From a checkpoint of a small transformer trained on Wikipedia: learned positions.
Each number is 128 + 32 x the weight over its row's rms, rounded and kept within 0 to 255. Layers, rows and columns count from 0. The size above them is the row's rms in percent of the matrix's.

# layer 4 MLP gate, 1024x512, rms 0.0454, rows 933-949, columns 64-127
size [108 103  97  98 104  91  98 104  96  95 103 104 105  95 103 103  94]
[[174  44 132 115 165 125  90 142 116 126 118 144 126 104 150 103 174 152 112  47 147 124 161  79 139  66  87 120  80 102 116 109 155  91 102 137  78  94 121 110 152 189 107 123 111 123  82 135 132 145 113 175  35 138 105 137  72 117  85 123 176 102  98 152]
 [192  93 140 121 116 139 109  63 115 145 124 101 121 187 147 137 152 142 122 148 123 240  78 118 139 160 122 192  94 118  80 127 110  60 110 125 128 117  81 109 114 135 144  70 122 155 109 126 110 128 119  55 139 158 151 125  94 153  97  97  51 152  63 107]
 [140 128 157 115 128 121 117  76  99 143  80 143 156 106  94  98  65 144 104 148 125 175 144 166  95 149 145 198 111 217 177 106 121 106 129 127 160  66  93  85 140 121 114 119  94 120 115 125 119  98  89 116 151 107 136 152 164  98 103 151 156 129 120  82]
 [120 152 161 130 104  90 110 133 116 136 128 134 139 161 135  67  51 122 111 117 109 120 105 121 114 129 106 142 106 122  88 167 119 176 145  88 183 142 209 134 160 182 198 165 157 118  73 132 183 119  92 164  95 104 116 127 138 114  91 114 177  90 147 141]
 [116 125 128 153 200 136 123 171 133 136 138 109 142 139 146 138 135 158 132  97 142 132 131  89 141 168  59 142 132  97 110 114 108 167 138 157 107  91 145 182 103 167 117 168 144 142  95 112  97 163 122 168  92  85 110 147 135 175 119  96 139 137 118 130]
 [118 175 118 131 128  78  35  84 123 143 141 147 119 111 161 119 128  80 109 155 132 110 209 119 121 124 153 140 123 143 151  89 147 146 129 106 127 144  44 125 139 150  93 175  68 115 161 111 143 177 148 155 128 140 157  80 119  85  88 187 106 158  95  90]
 [147  98  91 175 184 165 105 105 137 172 133 119 114 174 166 136 147 126  85 153 167 153 223  71 110 140 132  76 105 135 158 140 139 137 158 158 143 129 110  82 118 125 102  78  58 133 117 143  95 104  75  83 150  54 109 124 119 129  91  23 112  93 119  98]
 [138 142 174 105 107 126 112 124 120 110 136 125 132 157 165 120  90 166 109 130 112 106 174 115 159 134 188  78  98 115 137 157 112  87 120  99  97 152 124 134 122 127 147 100 111 129 143  80 134  93 133 163  78 129 105 174 137  94 155 157 169  84  89 179]
 [183  91 116  84 144 162 133  95 170 168 163 136 101 114 113 137  71 163 137 163 133 144  76 101 142 134 110 160 102 115 115  89 126 194 122 113 151 169 147 150 109 178 157 160 138 132 100  95 121 148 103  84 104 110 191 123 168 125 130 161  64 150  85 189]
 [144  86 114 102 163  74 113 111 101 126 141  70 137 160 135  79 133 120 159 164  99 111 142 105 114 130  83 104 120 114 163 107 124 130 156 119  86 111 140 107 203 124  88 126 163 113 116  72 170  88 134 129 128  79 111 119 132 183 106 115 168 134  99 113]
 [ 77 138 210  87 160 123  79 118  79 145 123 167 177 113 121 145 140 187 131  77  82 129  99  84 123 131  89 109 140 109 102  78  88 149 165  92 110 106 172 125 161 167 127 175 193 125 126 142  79 146 129 126  90  98  59 144  55 101 135 144 100 144 101 173]
 [112 163 129 121 159 116 171 110 106 157 228 137  72 143 131  92  95 116 118 116 126 106 118 167 158 186 134 150  89 103 163 146 178 110  98 140 117 171 138  93 139 139 137  93  98 127 141  68 138 159 130  98 148 110 132 127  92  87 162 150 145 155  80 138]
 [129  79 150 116 171 181 121  95  65 117 118 142 156 121 102 146  99 140  89 154 100 151 151  88 144 112 154 124 102 126 147 175 139 146 119  98 141  89 139  71 149 155 160 168 174 107  65  65 161  66 143 145 185 112 137  83  61 136 110 177 159 147  99  84]
 [153 129 133 157 143 108  68 146 149 128 145  83 174 207 145 174  69 101  98 171  87 110 180 113 123 143 105 139 124 147 147 130  88 114 173 117 126 136 150 179 117 136 107 105 104  67 113  80 142 125 145 146 111 125  86 163 133  90  88 130 186  96 109  91]
 [144 155 142 127  84 129 127 159 129 133  98 125 149 216 118 115  62 186 126 129 100 108 147 148 134  74 105 119  98 185 127 133 131 110 159 132 121 104 122 118  95 131 155  93  82  67 166 159 140 132 111 133  94 142  47 165 110 119 156 105 190  61 182 138]
 [145 158  84 127 157 121 141 128  85  64 209 126 126 124 169  54 129 116 154 113  90  97 181 105 200 116 152 170 123 151 117  80  30 158 134 127 171 154  75 130  92 143 158 172 143 139 128 143 131  98  71 152 142 152  79 116 144 128 132 108 130 142 106 117]
 [100 157 128  83 101 128 165 140 118  86 133 114 134  98 115 181 104 114 133  98 131 108 123 105 195 139 167 151  84 130 129 117 148  85 155 114 116 198 151 119 140 108 166  83 142  67  95 165 161 114 202 173 108 114 132 126  87  72 142 138 178 135 118 161]]
# layer 4 MLP up, 1024x512, rms 0.0436, rows 933-948, columns 64-127
size [ 97 103 100  99  97  99 103 102  99 100 107 100  97  99  98 103]
[[ 96 120 133 166 150 123 146 157  99 149  97 173 129 141 160 135  62 119 129 130  97 123 135 138 188  88  55 144  89 141 128 155 143 172 102 153 136 149 101 104 109 165 154 106 169 159 144  96 125 102  45 157  82 136 130 129 152 123 152 118 118 173  68 142]
 [102 164 110 110 134 108 152 165 133 136 101  98 157 143 143 109  81 176 151  86 115 153 190 172 115 133 138  86 157 161  75 149  97 104 155 128 167 174 160 135 104 202 141  75 116 145 179 104  69  95 121 131 181  84 104 164 122 174 188 153  94 104 132 131]
 [169 120 124 192 123 126  99 124 156  98 147 181  82  79  92 102 167  41 123 136 105 122 180  90 126 107 166 137 131 146 103 139 114  48  97 147 158 121  62 124 117  98  87 116 135 102 124 162 156 119 171 181 104 116 132 151 146 130 121 153 104 114 110 153]
 [138 168 107 107 154 143  90 142  95 154 123  96  98 146 117 154 121 155 152 111 118 178 132 144 114 110 114 132 101 117  93 116 126 122  98 164  99 130  75 155 189 171  94 203 138 130  92 157 148  98 157 120 104 118 122  87  63  44 128 105 162 150 174 171]
 [124 187 142 195 131 146 123 125 164 183 134 129 102  65 123 131  68 104 194 140 207  76 167 116 124 115 107 145 141 123  82  79 207  70 106  99 172 207 101 110 122 135  86 160 148 164  75  81 144  71 151 165  97  79 121  82 123 164 145 109 106 138 149 120]
 [130  73 138 130 147 150 164 156 150 116 144  47 136 102 116 117 148 133 138  78 115 179 127 124 174  88 106 118 119  99 104 101 127 135 131 196 148  77 162 129 118 170  78 114 121  91 147 152 158  98  69 128 103 179  90  83 137 121  60 128 109 150 111 114]
 [ 81 206 136 102 134  93 143 143 149 140 127 138 161 124 184 153 175 135 166  78 147 113 136  73 131 167  77  38 119 138 202  72 172 130 101 148 112 103  95 113 155 116  86 185 150 153 160 112 137 148 145 117  91 151  54 156 109  68  71 185 125 101 142 155]
 [ 89 131 102  87 143 175 149 122 106 159  88 138 169  84 149 141 135  90 125 105 112 121 124 170 144 102 133 162 104 122 185 113  77 127 159 180 110 146 142 175  80 147 156  87 118 131 102 103 118 119 105 116  71 110  94 101 127 109 161 104 174 113 141  95]
 [ 80 154 133  93 119 156 108  76 132 137 140 155 192 175 118 153 113 189 138 146 111  70 104 137  87 116 186 109 154 163  68 167 128 105   0 136 128 123 156 193  77  91 137 112 158 117 118 146 133 158 120  66 149 101 113 183 185 143 158 167 145 183  91 193]
 [ 63 157 134 130  90 110 105 126  84 165  87 184 136 177 136 189 146  89 148 191  44  63 125  81 139  96 171 216 114 133  91 143 157 141 150 146 152 124 149 114  93 180 111 136 182 150 114 141 130 141  90 129 158 135 113 122 147 130 139 135  83 115 107 114]
 [ 97 148  78 144  96 108 109 115 127 125 118 131 102  82 126 113 145 116 117 119 162 118  95 170 109 164 120 129 114  96  99 106 159 114 143 157  88 156 122 179 155 193 117 169 170 109  96 147  99 157 126 164 132  99 161 132 116 142 127  95 164 172 150  93]
 [115 139 132 109 131 110 105 118  82 133 163 109  90 146 152 142 153 102 125 127 141 122 135 134 181 146 118 119 133 169 143  95 165 117  60 147 126 178  57 127  83 194 130 106 182  88 180 118 149 205 109  54 114 207 114 123 160  89 109 113 166 162 130 154]
 [ 65 119 140  75 180 108  67 156 130 130 148 107 182 151 120  30 181 135 140 115  89  76  96 141 141 121 160 161 190 129 163 116 128 139  52 114 181 153  96 126 158 154 130 138 200 128 142 100 137 127 112  85 121 127 144 162 165 101 172 139 158 116 138 110]
 [100 131  98 118 107  81 197  99  79 132 155 113 125  87 137 161 108  80 137 143  88 171  53 182 137 139  86 147 118 116 139 124  97 165  94  98  92 149 109 100 107  92 109 139  81 129  97 143  93 120 147 160 162 143 134  73 175  45 108 128 164 123 154 114]
 [ 78 179 147 108 124  94 121 152  79 123 170 123 160 194 137  80 132 208 140 108 179 111  98 190 108 153 146 147 153 133  78 114  72 147 134  67 151 171 119 131 146 191 163 189 141 101 135 100 147 114   0 146 175 149 114 107 105 141 178 140 139  85 109 112]
 [138 101 135 148 125 112 113  82 134 104 119 140 161 178 154 134 104 103  72 142 124 117 144 106 106  94 152 174 149 147 167 148  84 151 160 123 171 180  84  86 125 124 117 109 128 128 110 198 118  95 120 150 151 164 154 129 156 101 114  85 128 119 121 111]]
# layer 4 MLP down (transposed), 1024x512, rms 0.0412, rows 933-948, columns 64-127
size [ 96 104  99  97  99  99 103 104 100  99 106  99 100  99 100 104]
[[179 112 136 132 157 148  91 108  61 129  79 130 144 131 179 129 131 110 131 124  81 139 146  68 115 103 107  83 139 171 115  81 130 132 110  95 133 124  83 155 123 141 139 130  98 141  96 177  94 110 100 102 126  76  94 142 141 137 118 145 160  71 162 140]
 [139 137  98 154 124 149 146 139 175 150  99 166 168 227 133 109 114 110 118 101 154 102 133 131 123 102 142 114 118 126 135 158 165 133  58  86 111 127 122  42 114 147 101 101  87 111 175 208 133 170  60  98 155 174 120 136  78  73 132 129  85  46 111 130]
 [ 91  90 192 114 116  95 129 143 149 120 115 119  98 186  74  98  94 141 113 175 120 175 127 219 107  87 158 113 113 141 200 153 145 148 119 147 182  86 145 118 131 167 168  96 103 152 143 172 203  67 117 100 140 135 150 161 161 188 177 164 163 202 109 139]
 [107 110 131 154 121 132 201  97 152 130 150 104 107 167 100  75 173 141 141 139 145 133  89 120 221 129  81 152  94 147 100  82 111 196 135 153 142  81  96 148  43 104 154 151 141 100 142  64  93 120  72 174  87 131 143 223 143 122  99  69 131 151 142 122]
 [145  85  96 113 136  83  97 151 139 144 145 141 112 100 148 106 110 144 121  86  88 170 156 187 142 183 127 184 173 125 114 129  98 154 137 135  95  83 161 141 156 152 151 111  85 155 161 105 122 178 162 119 125 145 160 149 183 177  73 140 148 163 119 170]
 [148 154 130 120 116 100 161  89  93 131 195 166  77 124 114 113  90  91 123 179 112 134 150 110 129 155 114 116 111 128 147 146 157 174 161  37 131 141 163  80 127 103 168 141 188 140 149 139  99 177 166 153 129 118 121 176 126 124 124 140 167 174 117 104]
 [107 143  30 117 139 119  90 127 122 200  89 199 125 127 162 105 189  95  80  90 177 119 120  73  94 179 158 135 105  93 142 136 106 105 166 135 146  65  92 142 112 118 147 136  68 123 123 168 154 138 102 131 144 101 150 164 137 114 161  94 122 130 148 103]
 [176 160 178 125  91 125 116 113  66 148 141 134 184 109 134  42 156  89 140 113 157  87  89 138 113  90 109 177  72 134 164 111 112 127 125  93 143 147 138  80 128  99 115 155  96 123 125 146 100 109  35 118  66 187 133 100 135 154 124 121 166 136 131  31]
 [ 63 135 101 136  96 146 131 150 183  91 106  60 176 146 159  98 156 149 141 166  98 144 116 177 128 125 146 143 136 138 119 120 153 133 112 150  86  65 148 170 123 128 104 137 146 150 192 131  68 127  91 159 132 116 119 140 105 118 164 121 148 121 114 144]
 [143  76 110 185 100 119 132 111 122 101  82 147  73  93 113 167 209 115 145  93 158 125 198 159 106  91 120 189 159 120 112 101 124 139 133 122 130 152 117  98  67 109 105 127  78 161 218 127 108  73 123 126 168 109  74 136 121  73 143 125  93  86 119 155]
 [127 115 208  67  51  62 178 149  70 100 136 111 128 170  86 101  96 146 103 144 101 168  93 183  97 128 107  71 164 136 132 203 107 139  84  98 189 149 151  65 153  93 103 133 102 143 178 148 169 143  90 133 143 152  91  96 158 188 159 170  77 139 100 144]
 [148 126 113 161 103 142  82 152 155 127 114  62 164 101 120  97 157 128 121 145  89  98 123 205  99 137 149 162 100 144 111 151  88 126 196  89 203 134 135 138 128  87 110 147 178  76 101 151 145 140 123 146 124 170 101  93 108 145 161 152  92 110 136 136]
 [119 149 164 148 112 145 155 123 142 146  96 131 159  64  71 148 163 133 152 147 122  99  99 151 113 119 112  92 118  73 102 128  56 153 165  37 144 149  84 104 155 105  96 106  97 114 139 114 149  87 167 120 147 130 176 161 173 155 145 129 134  97 130 140]
 [108  82 134 104 130  95 102 157 126 126 134  96 122 167 150 111 144 148 139  90 139 140  97 126 133 128 121  99 105 146 166 168 139 108  95 134 131 115 151 135  71 136 104 111  65  26 183 135 109 109  86 104 164 147 150 160  88 174  87  85 160 131 109 138]
 [151  96 158 160 120 201 158  96 150 133 139 129 126 122 125 155 136  72  68  68 134  98 132 150 190 117 112 134  49 154 142 114 155 154 187 180 132 145 139 156  61 144 193 107 116 130 125 110 161 161  96 170 118 174 115 133 160  89 158  75  66 159 200 124]
 [145 115 159  84  94 120 162 189 181 158 117 141  96 147 103 159 141 154 116 126 117 116  64 134 166 164 129 168 141 171 138 130 176  98 142 157 193 107 101 117 101 114 135 131 182 119 168 134 143 112  93 177 148  63 142 149 134 116 147 150 100 102 108  71]]